config.yaml
d_model: 64
parallel_block: false
init_std_o: 0.0
init_std_down: 0.0
lr_head: 0.00965
warmup_steps: 92
decay_shape: "linear"
Each number is 128 + 24 x the weight over its row's rms, rounded and kept within 0 to 255. Layers, rows and columns count from 0. Numbers have three digits each. The size before them is the row's rms in percent of the matrix's.

# q: layer 8 attention query, 96x64, rms 0.428, rows 0-95, columns 32-63
# k: layer 8 attention key, 96x64, rms 0.374, rows 0-95, columns 32-63
# v: layer 8 attention value, 96x64, rms 0.588, rows 0-83, columns 32-63
# o: layer 8 attention output (transposed), 96x64, rms 0.509, rows 0-83, columns 32-63
q0 175:135125146136151078132121161115146137143163110097132161101141155157099114130129183133083090106115
k0 041:124120134131161098094162092122126172151116125134133108149119145141171123114097113091156078101148
q1 070:097106121099120117134075125141119132148128160153121133183101137168114124131175115104148201152138
k1 054:088135144124120108118118168157106113150166152120143146153098103127151111148151106151127144161100
q2 068:137142137097098119165090099124158152135145154091169123127136134174073120135143142143134145143138
k2 057:154137109118124126104192112112131163148103137116167099148117117124174118084109098151130130130134
q3 088:101119102142148144096194139130142149121067058148093135106138122097151102095094139135123123130100
k3 061:114125142127111176114097143138154186102095162166162135107151167141136160125140138086103191133133
q4 067:130128163153175096107162139098126125154126158143111112100150106139157108092138158125084127109131
k4 049:165153079101124142122077128098105141153141134149130101140164154101122119145099172136083152098136
q5 068:112138137173160112112113144110092132090147104110108103115144128106154128097140153157110120149130
k5 055:145163144115149105157101144125147095128091152096182086096131128121101114148143102117124106101138
q6 081:119136079129102129110143104076147155106128134095144138128169156180129125098070157127149114147129
k6 066:159126136094134137128144082125153157142158159127120127137144088152157099116097117125092129154182
q7 153:140124114147138149121160154116174109100087088143143143134140118119118159102112152134103165129093
k7 049:118118153168095126158102141157132136104141092109134149146158108128081146168126148130111181199149
q8 132:163115159148142144102179174120128127110077081120134154139121124137121154110116128127121155121085
k8 077:127138101124149150136122144141119171104081121115162130159149119138155184091134153143131148094084
q9 088:085144115110122158131113077127153151175078131146124140113130140092113109125122089109142176144148
k9 067:111124144127092104091140177131113163148109100162130140139138116149108138123116095127113216157142
q10 097:092135090152142141143145090078116139138151122110144119110113091108143088123107100163138051146147
k10 076:133126144132123119122121115076173109114135145130167125105159108159102103164126114119123129174150
q11 230:134117111147140169129124140124165126109076105164121140123139110123136159118102113135119157157099
k11 037:140094150131117092101117164139110094150146130106078136133124092160129093127160149136099118083136
q12 108:100124144142150160108132173135138122113079088169105170115124117129116162111112131133126169140099
k12 060:144140142128143104123094155179122107157175120108170126134136129118081128174109143086136119139147
q13 071:173097103161147112131140106116180131111134116136138115087135086101110104115105133139146144083119
k13 077:111102158151117131087157103115104116123186106144129146091156135148117116111100111133116142165142
q14 104:136089138134129130114149156163156089132101113160111174131104102127139167144123107138114148143085
k14 048:147116122123138150124157072136114123138180089125113145140149132132139158147096144110139069153131
q15 085:100150168129146142130136126094125165151153111080152117138133142132126108113143154123118145097122
k15 063:096077161138123122123119170143144135085136118152123151127138184118047114142136150089153155142113
q16 224:121120097142134167128131137131155112103074103170132136125140116118135167123104112145126171157100
k16 033:137115134102116138115123105137183157112135129118125141124168118131109112078126115129098171145136
q17 113:138128159125134091141148129108120125129142171128093131111104106143166108121142142128094094134124
k17 061:157102138158135118125146136137125072124162113155123148125119149126117108163146138103169117142115
q18 094:123101108121125096141096121113107128135136172132094116149104120147145121125142129122090132157132
k18 065:174138162140151096126133147172138104149145162108127121111076113130115121161144119115139117154162
q19 080:144133102116113154117173138156139124154138073117158143119140166104080139137106117164134107116108
k19 068:086141073110108153144125150128125179122064138137118125109108119103138180082143127176116155118122
q20 093:109115124130136134107185154105114094151074093116131143137107148079099122128101104140150100113141
k20 080:095139083133098152140119094135169155112133150135137155149173120117098179113129157134137179123112
q21 098:142108189139150155094199149140126142140106100127117118114125104075130114112139103117158140120103
k21 077:109145119121122133109126145130102165088089110101181115141136132150152143109131141156112164115114
q22 085:130120137126116108150103167117141183097108067152097108152122109159126113109170171100141140145113
k22 063:141142156095140105138120159135127092143152122141161126165122100135173107146201126121122122149078
q23 086:166133106119126126137122123147146119097199120164134119085131112157115108121142152141100066162145
k23 071:167129164146136102097136119114121076121144159118108128100096133133111091120136125151120057140161
q24 086:153097169097145129129163136110176146129123105131164160142131100117105126103126135113090136118097
k24 059:125133101105131093122119116184152153151179134108124137154136145102129119145127178124122115176137
q25 088:117121156118120115168113125139090097131132184126125127100105133118131110161144095173112073114164
k25 068:141106118113107165161142098120162115116141137085148114137157116113140062111092161159141130179138
q26 093:140124107100134149135104089166117095111129168131143098125132119108120125152138077146158187165139
k26 067:127098112140115161166138170124120131128106142165096146078136175104129103099122125112155103127118
q27 106:111154132102123115121138131119084141135153127105128109126122143141126100128145155119143108103158
k27 041:118139124148133115117112158169155086119117178118178108093140114127122155125169106112162155147119
q28 100:151113154105102113128159106177102119131142159133125126124064104109122090143167083134161095120141
k28 062:111099149140109146072151101121110131133187105121123143095151124129130140131111119113157088183158
q29 072:157115087120114114152100084138137135098089152177135119113138116118155124131106116120124081135143
k29 067:154118132101127149100153106119123134134114143095124096108145086152191091091149119167089141159150
q30 115:081145128137105117108160103145098103099118069158128125121092141100125122108164115127177097145140
k30 076:125135156113097139113138130125117100162136111135094135120104072149140166148147098123137054146137
q31 163:143135147102121097129146130141098138155170163114122126127102134133135075141157119124135057111153
k31 060:125148098130124155063149080103144182140133118116181105145154109128177112135122127157126150163135
v0 078:151091182163087127151137174150161130135157138123131148195156159120116110120154114120145122092123
o0 079:146144133126120156114087203161122137138111140147128148140122155124117110152168121096134153131102
v1 106:158116123082138120115116121122117129111122155111162119158123090135112154150152129121076105070139
o1 112:174130162102092150142103094118162140100130163119140110170134132120098081120133117137137085151095
v2 098:143127157135130118152115129082099133150100147121145160149132174118159129096116091076146087159100
o2 088:144099110151144133118120096083102090146163134125092130142113140156149168136102103084136130102104
v3 086:107141101130153118110123085125124169112128075099136101127126089124135136139076153149147094090128
o3 089:118135106148120108154154096116150136105104161138134112143157076131132093113100159159126062099142
v4 094:131145085106162100118122125150123168130128089125133149096155117126159117125105139159188080088129
o4 098:124115077128160100164160122129143133119068115137136109126139097147140092096130118159134067101140
v5 082:111172066112159150124109101170105123110117127116122092150112108157155135100143153115132144136139
o5 088:110120160098133103132189101129132101120105092077140079155134115154132112103133148161122105152151
v6 089:167133141145118113162173096115151152087114162096128118072186100124107124129133130163114178083139
o6 079:183115122109129123067124126124154165114115175164138147117176104120109093124139147130085173151139
v7 088:108089137159106141104164125151124105132154136107121109183111087123067107154125149134135156106116
o7 090:121114134141106125127105182127142099120109159126155134145159105113094130179119153101107123112130
v8 070:162136122129106106160161146121177129098135126157147116111151174083119122147192144134106143117147
o8 072:157141120141092153093138154153112143105180120123103109126099120118129157139153125150137145130120
v9 084:171134109122164100156102106105136109116121154124118170085167142155158158105103087128117161166149
o9 077:159146128149132131123108100097114137195143170113117138118149151121144160116105112136122177132121
v10 088:139104178142135126154131135114125127123128165106102155159155135155168127132167132175129108141136
o10 094:168092139139152129089114134167138157157114119159124163124144170138139120145104120101112167196124
v11 086:137133128168092083108108099127083137151122145070104136115137130127129127124140123145141151157123
o11 088:155089137108096088129112128108139105126098128152117153113121112129123108103128126159090155162100
v12 081:177129137112128119154122125146144149124143139151102151137187097138145114105154097155119129086148
o12 082:150165131102120136134105154140138186138083109153132150151159119089125105091182106150096140135097
v13 088:173136151128132157176136128145112099123118198145130133098116101150125129121195116127083158132135
o13 094:137128175128137155053089159139125146140133118115135131104134142108122146130180114114090165162121
v14 077:136109153159107192150158164137149125137135145095086106154125070119115106152159162145141139105131
o14 073:152122151128116143107142179145133132086092114157132160141142130098109064156159160097120129170114
v15 091:119113099143144158108121175133129105147106132085095122105100121128140128139075141099179146161122
o15 091:125092088159134110150164125103143084132100121109124131116122153107133106116107148117172120138142
v16 076:080143103108128083112136116104114138164137072197152116077112149127106156127109112099112094163121
o16 080:079179133156121122160133078087096118142153121136106118095105098138131176114099115134146087083137
v17 087:103123133116128094123121135097088111149131113137147118078121137121160153116118095134101137177128
o17 086:109078139117126094098133050125110107165137121111123128075091118145152158097102081120159123141155
v18 080:159138124106150123133144152147154126124113160162132112109128115131099104129162127086098128087136
o18 082:137178146121136157137127136108137175093136126121136126113151162121070112144163141129110136122102
v19 063:111119114119159109124115110127101104106124134094095140093133082160136104088098103135157166166128
o19 065:110106109100158100148152101101152105148068119117162144120176090114132146117114107141075180124112
v20 083:123168160159080151154185092127132168111137116157110133100129123117097135105145122126123130155122
o20 088:109160137128133146090137158112087145125156117163117150131132085109126157128154111132103136100138
v21 086:166135086092160137155119118116141120139142148156104138124212100137144135149146115185098159111141
o21 088:165155118100111119158128128139129170158132127141112163142188140123136103106146151162112132171099
v22 083:142147144109115131133149110159122156111112135118093111155150096082149091129194152169116121116120
o22 083:154097132086127095093139144167142133074092084136139135151138095120135119119154116176088108140111
v23 083:133119136164126147148116127102135130108114119097148119137083172152117149143098133089160139142140
o23 082:115119129196115160102144156089126101149168177124109112136122130112162152123076170086134127110129
v24 086:113102145143094156108132171115124147149115133132082122183146093091101094117128129095159117116118
o24 090:126162114159134126172109171099135114086073105144108137167139114103115125139149128105126131115129
v25 079:126102128134121102113132137114148145125123137089152112167148176141118142136104157098149092098117
o25 082:176117106151123138142140107130149138122149158142115113148124155155100090155094157092158125150130
v26 088:145127100135111116158159119131161127121128095154097115046171114114111129125118116124143187117128
o26 091:112196107149110123124125145100113124142106122153135136081148075096131140096143139146096138097135
v27 089:166129111102151154171131114141154104087115142142118143131134113123135109166181169163096139112131
o27 090:169163128158126147114107157161138127106154121125139109162151114097142155159140167145077130137100
v28 084:114150136085118099121119122098095170147135108178131098117135125111102138155179139149063098128149
o28 089:130153171117098115122111078138098173094152104165099131118110122146129136104123111142130096164129
v29 087:113137106104141094107160078117111137102113118114147158112151111115139152103107107135114118143117
o29 094:142104115087135112143163048103143097131146151119145123152136095149105149109084077146141098102131
v30 073:123085110131140096111111152096134086133129117124112171148138154138125114120117123098150137142122
o30 068:123156105159136131171111125110120082149120139118132117127135145146125169162085117105122164107125
v31 090:162116117113126115124092123158115114112127177083133123194151141129140105140165124133127149105120
o31 095:166092144076101123119100173137156116118096144080149126156129142149126116145143145161088134120081
q32 044:115119155103121130138099126111157150140111154150105146126151136181162125097128152129114175132115
k32 052:098147157153140126143109121101133135086103118143161130119129143159103149120113089127114184158119
q33 054:093143133129127137114145112081142102158149139119164106130136156144149132144125137134089063126124
k33 056:154116109119122118181121118137120123136136152114102170110151124080142126106132112113194067084133
q34 070:171121135131121085141185130114163128174126121118152153128119118122141161138114116119098141092087
k34 049:121163109095084100100097167169132145111157130119155140129165147096108122137160118132143139187149
q35 084:080173143120107159126112131141070101123130180108121064142149133125135142141129115139142105141137
k35 053:109129094115154137138113078154145156151154155121129185086110125098082089137139104104154141141140
q36 069:124161108108134089142134165118165143169172120164159103136149144079124125095144098176089165121125
k36 043:142131105128114140144140091120136139161074172110129114124159157110134150164128131127136107180119
q37 066:095137163124145156079173095136125108126087133110137115113138134148125163110114166110140153136067
k37 048:120173156124098117163086144092146159077150128115165096140179121117131128121111133106129127145142
q38 070:141128120120105082145144158085108171193131147131104126154121128119126112147142127133127141081121
k38 064:125147079137126138145102077160159141151127163136152160099154148089074129146145105133153151136143
q39 081:093154097103138181112116104136145140136159116146135136113132174094127070138124129136159150151126
k39 068:167122140155101163132118132095144165116135142136110112095116096083136113097147110105161093145135
q40 103:120149102090095148158133134126118151147177126136107118108141155084142084150140114111089124102149
k40 080:099150109134122135145131096135132123151154160148119125062126156087094080127112090134132134122139
q41 087:160143123131117140094137154142116108102147122126122095089117143080170094106112114144166152163135
k41 114:134124161178131131103141118101172127103131155137130149143121129134131081108106105119141130132151
q42 117:102097102133132087152136117152109160104164127109162121112108112165092159099141159129105099109103
k42 173:096145127117170122123120100145109146135183129124126149121081156160115131124117152145121110096137
q43 116:124152155125099120172116161112125110114152119112112143141157121158129126119129129103164097174163
k43 208:141129124131077123150091181120123087094150146133123149126143100120102109165138126115176100153137
q44 112:132118135123161136138124106141094139176143118133102113136120125129128165095120148147108107162153
k44 224:157109137128152152122159137153122096147135144111077125094128181147105132094126174124125106126145
q45 110:114221119130142131133096127134094108131098128164124092158148111147086130122144131140116166145136
k45 226:142166110150128127100091169132111145135088122116155085140124088141113163151143094121126148098156
q46 125:084109162178134127129155118127159139109150100106127136102162152132111103159119158109108133110106
k46 217:117088170148142130145117152109159118097150111111145107159152132147089072142117151121085160151117
q47 123:143148139121137157110157117164154094158125168095162109157128137132091100068109166101102134095135
k47 209:151107130141142112079162118177159131121080141112161136150134129152129109099144127118106185146112
q48 048:130166131128131157120110144093134144132133135124143083118163145132105084128120159136127100085126
k48 039:137154096117121112185105122105158096107072168124153152148166101106128143112173111147154135131141
q49 046:153124101137103066145163119107153117124103136111127146132116137121120173143120119139092107106132
k49 067:120127099098084141102106179185106166146156125132128137096141158106135107129159129134135143161123
q50 066:136098131174110090171123154113142136121130119137111127090134118125095116131108146137144187094132
k50 048:162183122098103127092147142110130144120095126118154084143147114134163155128153136153096109133147
q51 068:185118151118159126101165099112161119157104124169115155129097099153148160120122128096125134128120
k51 041:088173116107143117138107147157129135099153116103175105138136132125120104129134092132130115095131
q52 085:100133083134125186173097115153141132122140147147153140105141165098120104146095101148154142133128
k52 050:127115098132114129121090140116129108127127149073137109108145105100116082108159111127129119132173
q53 086:174085135143116077118195117097131138154090121127125130143119081131137171109149151126124141109112
k53 051:127131168133124140133140135157134163090108105113171121144135133113109172125112136138111112126119
q54 088:086154121133116162174099149136128123120174134136128103120142149120137089150127082147105119110132
k54 061:113146095118158158125118096131140099166162130127123154099122138115114079155115114110145130093148
q55 082:125123168119108101093166129135066150155102167158137128128111113094110140101118133141114128115114
k55 079:125136129142139163138123090103143137128139090160151151094133118089084174173098127107145136110128
q56 088:114139114124140208162078130146136105082146149142159131100137142149098128141121102176123110141128
k56 090:118142159129147154131167117135133139101156114152107107131146134131108093122092129156113120137109
q57 101:158125129106100149108142142153059140120134135132135100131112111110167140076155120124157123147104
k57 207:147117123108093113157143145123098143125095147118112114092143134097137147093154131107131100142103
q58 105:175114100095147106154138149122107157092126149111159140139150146125137129119154138136159136116106
k58 167:152135104096149109184142163157143158119122147084144129110136157130149111098128168116143133114085
q59 123:122114114131127133111170097143132104122172183141152119106126147115127093106104139159100093161168
k59 185:133126167130132135101161111162132136153138156080119077104125127135131093094104083124130129172171
q60 119:110082141121163161131079152187130156167157170132149123133145118135134125132152133114145165136111
k60 230:097087140141097146114102128135098170139166120151107171115134171109118123123135132103137182142117
q61 116:089112114086094128123093136104143147108120158090150110160117102139126092149111107119087141161137
k61 238:128155116088110125142120116105139138098133149091168105162179113133152049132142133161124137168122
q62 120:111123117144088099134121119116129066134119116103142142124129100098149089108140083175134123138067
k62 226:087118135143147112116158162121090088123077126119124120142091102163155082120143090153111132108137
q63 124:110135094154124133172105125112117106125126119102122144154096165127095135122117150084141108122097
k63 222:148113138125152121179116145124157124114106149148126128155107159121093128146127143078151102095127
v32 132:103104101145105096089132150127074145125146151104159146131132180145139130149138121058117138127130
o32 138:113159151085130123116139150147155182112116149148143103176106121120148069129106111151138152116126
v33 150:140148137131088133113138106117087128103125134122137082100114132141116115125170135109138123131101
o33 159:089162103157109119141119158126122129127113135122136072132092124140175110139130122120115127114105
v34 131:138117093154167146104110155127115130112164163116140095145149107144061139121135121143189110100085
o34 131:162124142063135127137154094136104093124117109050137122136126145092170149126128097156096087086160
v35 125:127134102125139100113156096115125171110128115170135106112131110151144143146095115096107120101161
o35 125:160081116118157132119116127152152171128172145137133124122098110103122148106119140137095137162093
v36 117:145121098154128177100138130077130125114155126123150125139140107176119133119129098124158120057099
o36 112:137118111094145112155158084154145100104152100112152085128108104100151125111148135168071104133152
v37 141:124137129117121137122094130141115107121118121142107168150131121125160102123172121107106151155159
o37 135:111178135114091125128146177131121148094128138172128145094168121144125129144107148144159128117108
v38 131:166176137151163135177167136154089132118130117127116124123135132137151115105079126112168163136154
o38 126:146135140105122156109134161098089144155153164138117128105161095061140156158112138138146137120119
v39 114:100118153138118122147150152168121082152154148135175145127159152153117116136172112119133128090135
o39 107:142145131105152123130102083136120113095168123121123095142099148102135080093139152129121152111142
v40 137:151086149115133138119124165114166156095103180172140121126103109109138136146162156142166099156125
o40 126:176096127107072098176105138073157121136146120095122115113107148144113156114127152117127112148132
v41 118:083106109120150167134098122157077080139158106138178144136120111170118146113129092115122125109142
o41 122:160091158107158182130142137155135140102154131128111096139140182117108117127162133128130125128111
v42 149:157141159146145104149147151149124124098126132134068101129165092081144118085137107146127168120170
o42 147:168118111103114131139109131125118145114161135144150156077165104094127184098092158098149123129096
v43 135:176174173141131103144135167087143159140130164110094098106142134141144108097115134128153146121122
o43 133:151174092144106102098117107115125069129104113192144134127151084100155113122109128148113133126148
v44 109:112112125150118123149116120159143137126111087113125139112138112081131129145181129165084120136143
o44 116:135110136133147103128083123152156147135116135154140127125121146179108122101152126094159107168125
v45 109:112145150158123131148135143109153126161159109095125171154141140134109111112149077175101097075117
o45 107:111190155117135115104118086170128101123116104127139114107147131095112089143158150108128127160137
v46 137:169177154150131176152117111117154163146101094117110115135109141123147119117103116141154098152097
o46 132:095100097164106114138121106107085082135110108111098158134130135131146130192179097143131108145153
v47 115:144119175120099153113110127162174145158097095115127152108121151078186111158138134130118102153126
o47 118:088149092163112089145137128035130126149100133152104145112142160136097102147152148137146121140149
v48 123:084117116097150116140129135141097133158138129101153157122112119128106164126106115127088127144133
o48 120:151079163099164171097126117167144170134155122111110150171130153127097130150126133093159134149149
v49 117:169143145124137144109075142112140191132113128116106133141116122111137122106153110147153098145131
o49 109:145115114091104086136136161116120130132091109129101173123139130113124158188145129124143103148122
v50 141:169123117136125160086096134128114104084121120118110143142112102070113132131130126161162140176114
o50 144:089107090107118106171172159055118117133117113072131167119150118127122169115096119094157072101119
v51 134:112095102104110115122147120125117091139142098120176121100134124153140165145111105154150118128087
o51 132:069080114150167135143135123102120119140125140112108091200120138115122127118129151104082125100146
v52 124:115121143120136188145087130133123123153115099090140111082083105120158148109081122142133139163126
o52 118:120085133153123184137161096097105125144125128146094113132165185143106130175148148119159096151156
v53 117:115087118116139137138107173152125143105122158173156106118133097127147144108141103110114153138188
o53 109:166074108098106161125124116135102169107153123167133144133134145134109135056116176120137108114088
v54 127:114096137082140151146122169161121141130116148106139106128111102124123121112113138139120118133171
o54 116:211120146145099164121110155131142121147106130182123124115135167137095149108157139123137130133101
v55 108:143091078137134157103087156134141144113150095109144085126124110127122152135130099170154130101165
o55 102:142095131098141118134148127122095135152099124138136120125142123116112142097138161099116091137076
v56 121:111128124124141083180145125099120128108105166130112137144125094144086106092122112153103119111113
o56 126:164089129129095156130075106177141107123136108115134125122107119119138167114118127096100120142111
v57 170:153159159137114138084118136112092150130144112092147123159106172141121106096122119131167109117159
o57 187:163142093140135117143139162099157091117114134123122152117081121070120122138133096100134135103096
v58 151:124098094172131106112120121178155160139118091128122086131187160134147117165132115092156107101156
o58 146:139118164101161097137109107148096162098117172148121138133096132138161132138141124196098140115127
v59 117:133153125165168113165110116161135151183121091109106120093191115142111097132168127147117133129132
o59 119:125148144131163101082100107167093118117109127152127146138125103173139125147111123151128128121151
v60 138:124175116094158116139137092164111119113112131137123123144098120119085130137103177125147145163121
o60 142:150146135124130155110130182103120125169129162094118154107145137102148166136108085127143117105139
v61 126:144129134182120149121135132105091162111118149128141086083118137132147150124107151099161122158117
o61 126:113070111112107137152137079112117150117160112092118098158097130149163090164114114137139114140145
v62 132:124078119150125120143137151127122114107102170133098146168147142100152125110070140107107138131168
o62 141:151069135103075164170128090134114156104148104114125150101133122137127130133118126141152137129111
v63 142:125119138107110129097121125123104118123138157098097112161110151107086115110103112127104125097142
o63 146:132126138113090151147145123150105146121108091071125137072129127090138119151132131095146143132072
q64 068:133112109140147160124165139144145107107088099155100147119118118111118154149112117114117174155106
k64 055:107143134144132094110138117092149135163142138161153117167098098138112097110095122149126106094104
q65 069:123167144126101091130098168125109177146130120129121104161122127128143112152159116118145112112107
k65 055:141072145160140201089143138108125112115151093132101119112131147163101112118104158124096177127115
q66 127:119138145125115083137108137113096151151164141094121131121119141147114098136137158130128086100148
k66 063:139133071072112173111103142159103152188128118133105120085136148067136155141157131120158090111131
q67 084:139147138119124143132104126183099148131116142118113097126176136172121126131140119140156163128158
k67 046:075171121099106095137117059112114155163145128129134155143114131093168105119107105164130111119137
q68 087:188090144135169126137127146149166129138114139134145180119100096156135106136110126121119101140135
k68 048:133131098079154147193131120146161092100130168100141137139123133112135086081132148120115127136115
q69 053:145112116148125160135127126138135115119126097152140165123124148107120142113093073143116173136112
k69 065:095124123130109120088094119161108157145186124143115182152144138120133111170149146157114167166135
q70 076:106145140111105123119112114139055120158166146104112086126118145139108122144130135124152114115130
k70 065:116151077087089151121090115142110150143135140145113147121136147072137153118176144141134125156129
q71 106:141089115155160151110121137119164120083106080144099168125143144138103148102115151130125167134113
k71 052:132148111108109111164102128165127101129115165124113181160116123111148103128186145131136124094118
q72 094:177099111176151132136132150125125130155081117133144140140135104147124164123148173120144141129093
k72 073:158108154128160114134158149098134163116068108106152131131107111136106169096136158107111135105138
q73 094:107144125117158126148103137158105161150147166110134104172124137125135108138149112106158145116132
k73 072:104095128088122158140128136093104113106175104129105132129150136120141072145123152133133135159100
q74 075:135119101122107142114110151140138105117086083159092133110123119124162125136108102147149140113074
k74 081:124127132122120151163154147099112116107077153163115153133110115134188125116128089129184111136105
q75 083:062090147091118149130148128141147142132125123090137149113127155136116131134098137108084157102120
k75 092:102109152115145149143150061117141139120179125114139150163142149115121068137120145150105119145110
q76 078:113093118107099144140154144129124147078111158116125134116130143106166148152140093120154159106115
k76 112:108130113133083113159098117116129144121129137159129178107146143071142142145117127132128119133091
q77 097:136086166152142140115140113158154123135126158079148135097148160159123111104094176101138147102135
k77 099:134092153125127112115160104162157136119154143089140134125162143124114085096130141113119140169126
q78 100:175126155107092112106163103139138110110163155128156125083108114143140098138139091135133128150149
k78 087:113143149136111116121171119153124105125110155101114110102126154161143113064117091128130100171142
q79 092:139149140148109100119137113093145106101109110147122116105125130143151131126115110144137130076122
k79 090:131175104145143133091123120127122126146103127145133090160105101159195106138119127153120137129101
q80 052:086145111123101153125071093105105150114142134059146122101139130125074135116106114159122149138173
k80 062:132124132106135128135139129137115152128097146085123107153090094127200112114163135117133124119117
q81 047:149130119102166143123160108117135160153142144141135109129134116091180125100135163124178131115110
k81 039:110146137154110065138128156111138103121094113111142091138125130181109084125112096153106122121101
q82 090:140120117132147110141119126081150130142135125138122142129119116162148101137168176091124098105138
k82 052:135156093117134102131123184178138110133095165114137134118127151098126129114138118131155125128115
q83 152:148109108143137168130131145127155121102076121162118133119127103128135146132116088137136159163119
k83 052:119109172148136103144165099113156151088120155090147119180120129166128087091108114110112146143121
q84 062:123151117110126118136143157077142116130136120158118129163127114119153140158179146081125077082112
k84 061:158122134125143106135170151106134121129079100113119090130124154152121132114090147127115124113120
q85 087:133153115137107118140099118104090114140122136133108088127123139137128118159180095110173120102139
k85 049:117106112153103142062122135122144117118115113122123115128165164138132126123128160133132176168098
q86 135:159098138151133117131140150135170127126098117131132152132127092146145135131098137131115143161114
k86 048:135102162144159106170144147151119155105062133095139109156101127148090137086139136109111166109121
q87 099:086148099104139136140129114115105129124163160143137090130122160098101092135162126109156100124157
k87 056:158153113117125104153133163134152089132118151113154090108148100088144114141107139105150079135131
q88 084:133085183143116099135109111104146141138119166096103160134104069159152112141111123131141098135155
k88 070:154075129150112120159108135123161151125098126136145159120129128114115161121162139103120191075101
q89 069:152159114111165155112104141174116155143126130172116074137126125149125135106117099159126175145123
k89 093:144103128145113147102129144144109157137131143151129123080145145131116167111129123086135192128122
q90 109:119107146137149165105149127161150141122121103120101145127133142151100179114122180134058141125113
k90 077:125111135146162113119115084188175145165162140121147162136099128129122146133134153127108137087142
q91 134:110077166094147139127131104141142167094100097104111131137114122182148155120117132122146150119116
k91 106:133127121099135101162120124171131164121171152079131173101137135097145100122156157111111105138110
q92 089:153125087137109088155122127113102134114150175120181110157115127099098085136156107115155119111118
k92 092:117119120095148127183139164144149134120126140113143085119127178146136109099121156129112132137096
q93 077:072176128150087096118120118107159100107117139116140128140170134096136053154112156093127164147107
k93 109:130154135156118122111112148103143118115095122108177115175155063136119074180127093145134151113141
q94 082:109083140103113189120170123167169138116128116136082151112141140139162122159137123120127140146152
k94 091:117097162141112163141143090158150087106138154143108176133126134129144110103098124122131164164121
q95 081:132117152141140142163124100117139139148159107099133149093108134158133155150130153082109091136167
k95 090:115118141153131146150097108134145123111144147147091163144099167134084125143127180088127114109152
v64 069:142100146099093152094122122137161125170132134136112088143112147151143116117078137116162116146133
o64 070:155088148129120137147132138101124121098167143135079133123126155141114155143138182138152084137122
v65 068:110124138044141145088139129102105127146135136132120123128128126122147141118098134117108106188137
o65 074:145059126135123156158168131111135123104156154130094153108117140141099132147143169130137131100152
v66 080:158121130138162138160130137144131096125097194170120151105151115113163096147121142139162140145096
o66 079:096132129098140161164087067151144142119145132099107130150122136109187114094102105153163134111114
v67 068:125102096141158146120113143141124072159141173135126145143132137122132126144165103122134157127104
o67 066:108195169129118154165118120115129134140181158130163112123142136111101135095109135119187142135116
v68 068:117124155117120134091132095134142141134125162136125133118093159139111125148100119087160069086137
o68 067:135133119170118126107162129099127116095164146109104134140142137124130134152144168154124116157151
v69 090:093093119113133138109136133118120102113145185119179140136150155137072136123102131126122105112113
o69 085:145183135131113143152166171115147143120155137118151135133111113118159139111154135125167134102124
v70 081:115137133141123110126151093094163172141117132128116108094098131135107108157142141096126144053169
o70 085:120181167149145086070111102159134117121125091096136164098155178113110139141131134131090156156127
v71 088:142143128110103083128193104071145171094131124157129109124139194108097131138148125122115108098148
o71 082:160145110131118046078098145175148165113109129119187123105126113117146119139115132126118159110102
v72 070:132162133143175129121125116121107108113137164154155153143096155115119123160156137119129120118120
o72 069:103141084154145141104163113119113109133161166104132137158108122125131125139116137110133121116163
v73 079:116131122113109108148119132152127140144130079093112114144129123135132144102101123136089163180130
o73 071:140070160126109152144115144121147122116071117175119137117124133163121083134136100120121115133136
v74 083:123137132123123100137162082125144149101121127134144106118160191126065143141137146100135096093146
o74 079:133183137152128129076147173111140116111116160124158134119125115146180110169095132143140143129142
v75 083:104151110135136100135100120148113147122135071081117133129136121127120136125145111135061163174133
o75 078:129123153129109127126127140122151111139064105172152131125117095168119094151111097103114141128130
v76 093:114133135157113108100137122102145109146136200179121134127103144133131142139105158126165107093107
o76 089:125135088135162106141136128136107158096176161102117131137121154103122120112167118117133141131123
v77 081:116131127136111120050115091129156156125136136145093109108133095114143100155122147123166070133137
o77 080:183122141135159078140117106092149133119136126113072128132138136126118176128133149126130111129098
v78 072:137140126212097103137114138141143137111143114136140131126139124128102127120144129143136132085102
o78 076:133185118112129087124096148143127140150091110130167093139130101122148111109123094125126132134088
v79 070:100112127111139117107091124160133137122099140148090150114148094107180147162113136110155095157151
o79 073:127109183133156145146121117112138108102155150135074130138141139128121116123117119138153149149114
v80 075:146149127194099096111129128130129151100156118128149127133142132136089110108157129157127125091113
o80 080:140195108113126079129101157156143139154084109129167091133113089123147132115120111117123122124093
v81 078:103136136079115123130168105104127151150139104151143112127092155142116158110112138131135106157163
o81 081:158055114144122128090161155118106125116124152120110142103119140115087117144164182119096120133142
v82 072:137109152126129151127133154115128100157146158145168138145075157142141140118092118137151115136109
o82 071:121075091130098147154161128118103130116169150127113107140105132114121132128158174123154112128138
v83 062:113126142079155164100129102098119129134115165105154147102113130128128100137141133098133108118156
o83 065:119141151148136150122176104111150108114171133113097160129131145130119170149125174133135141123175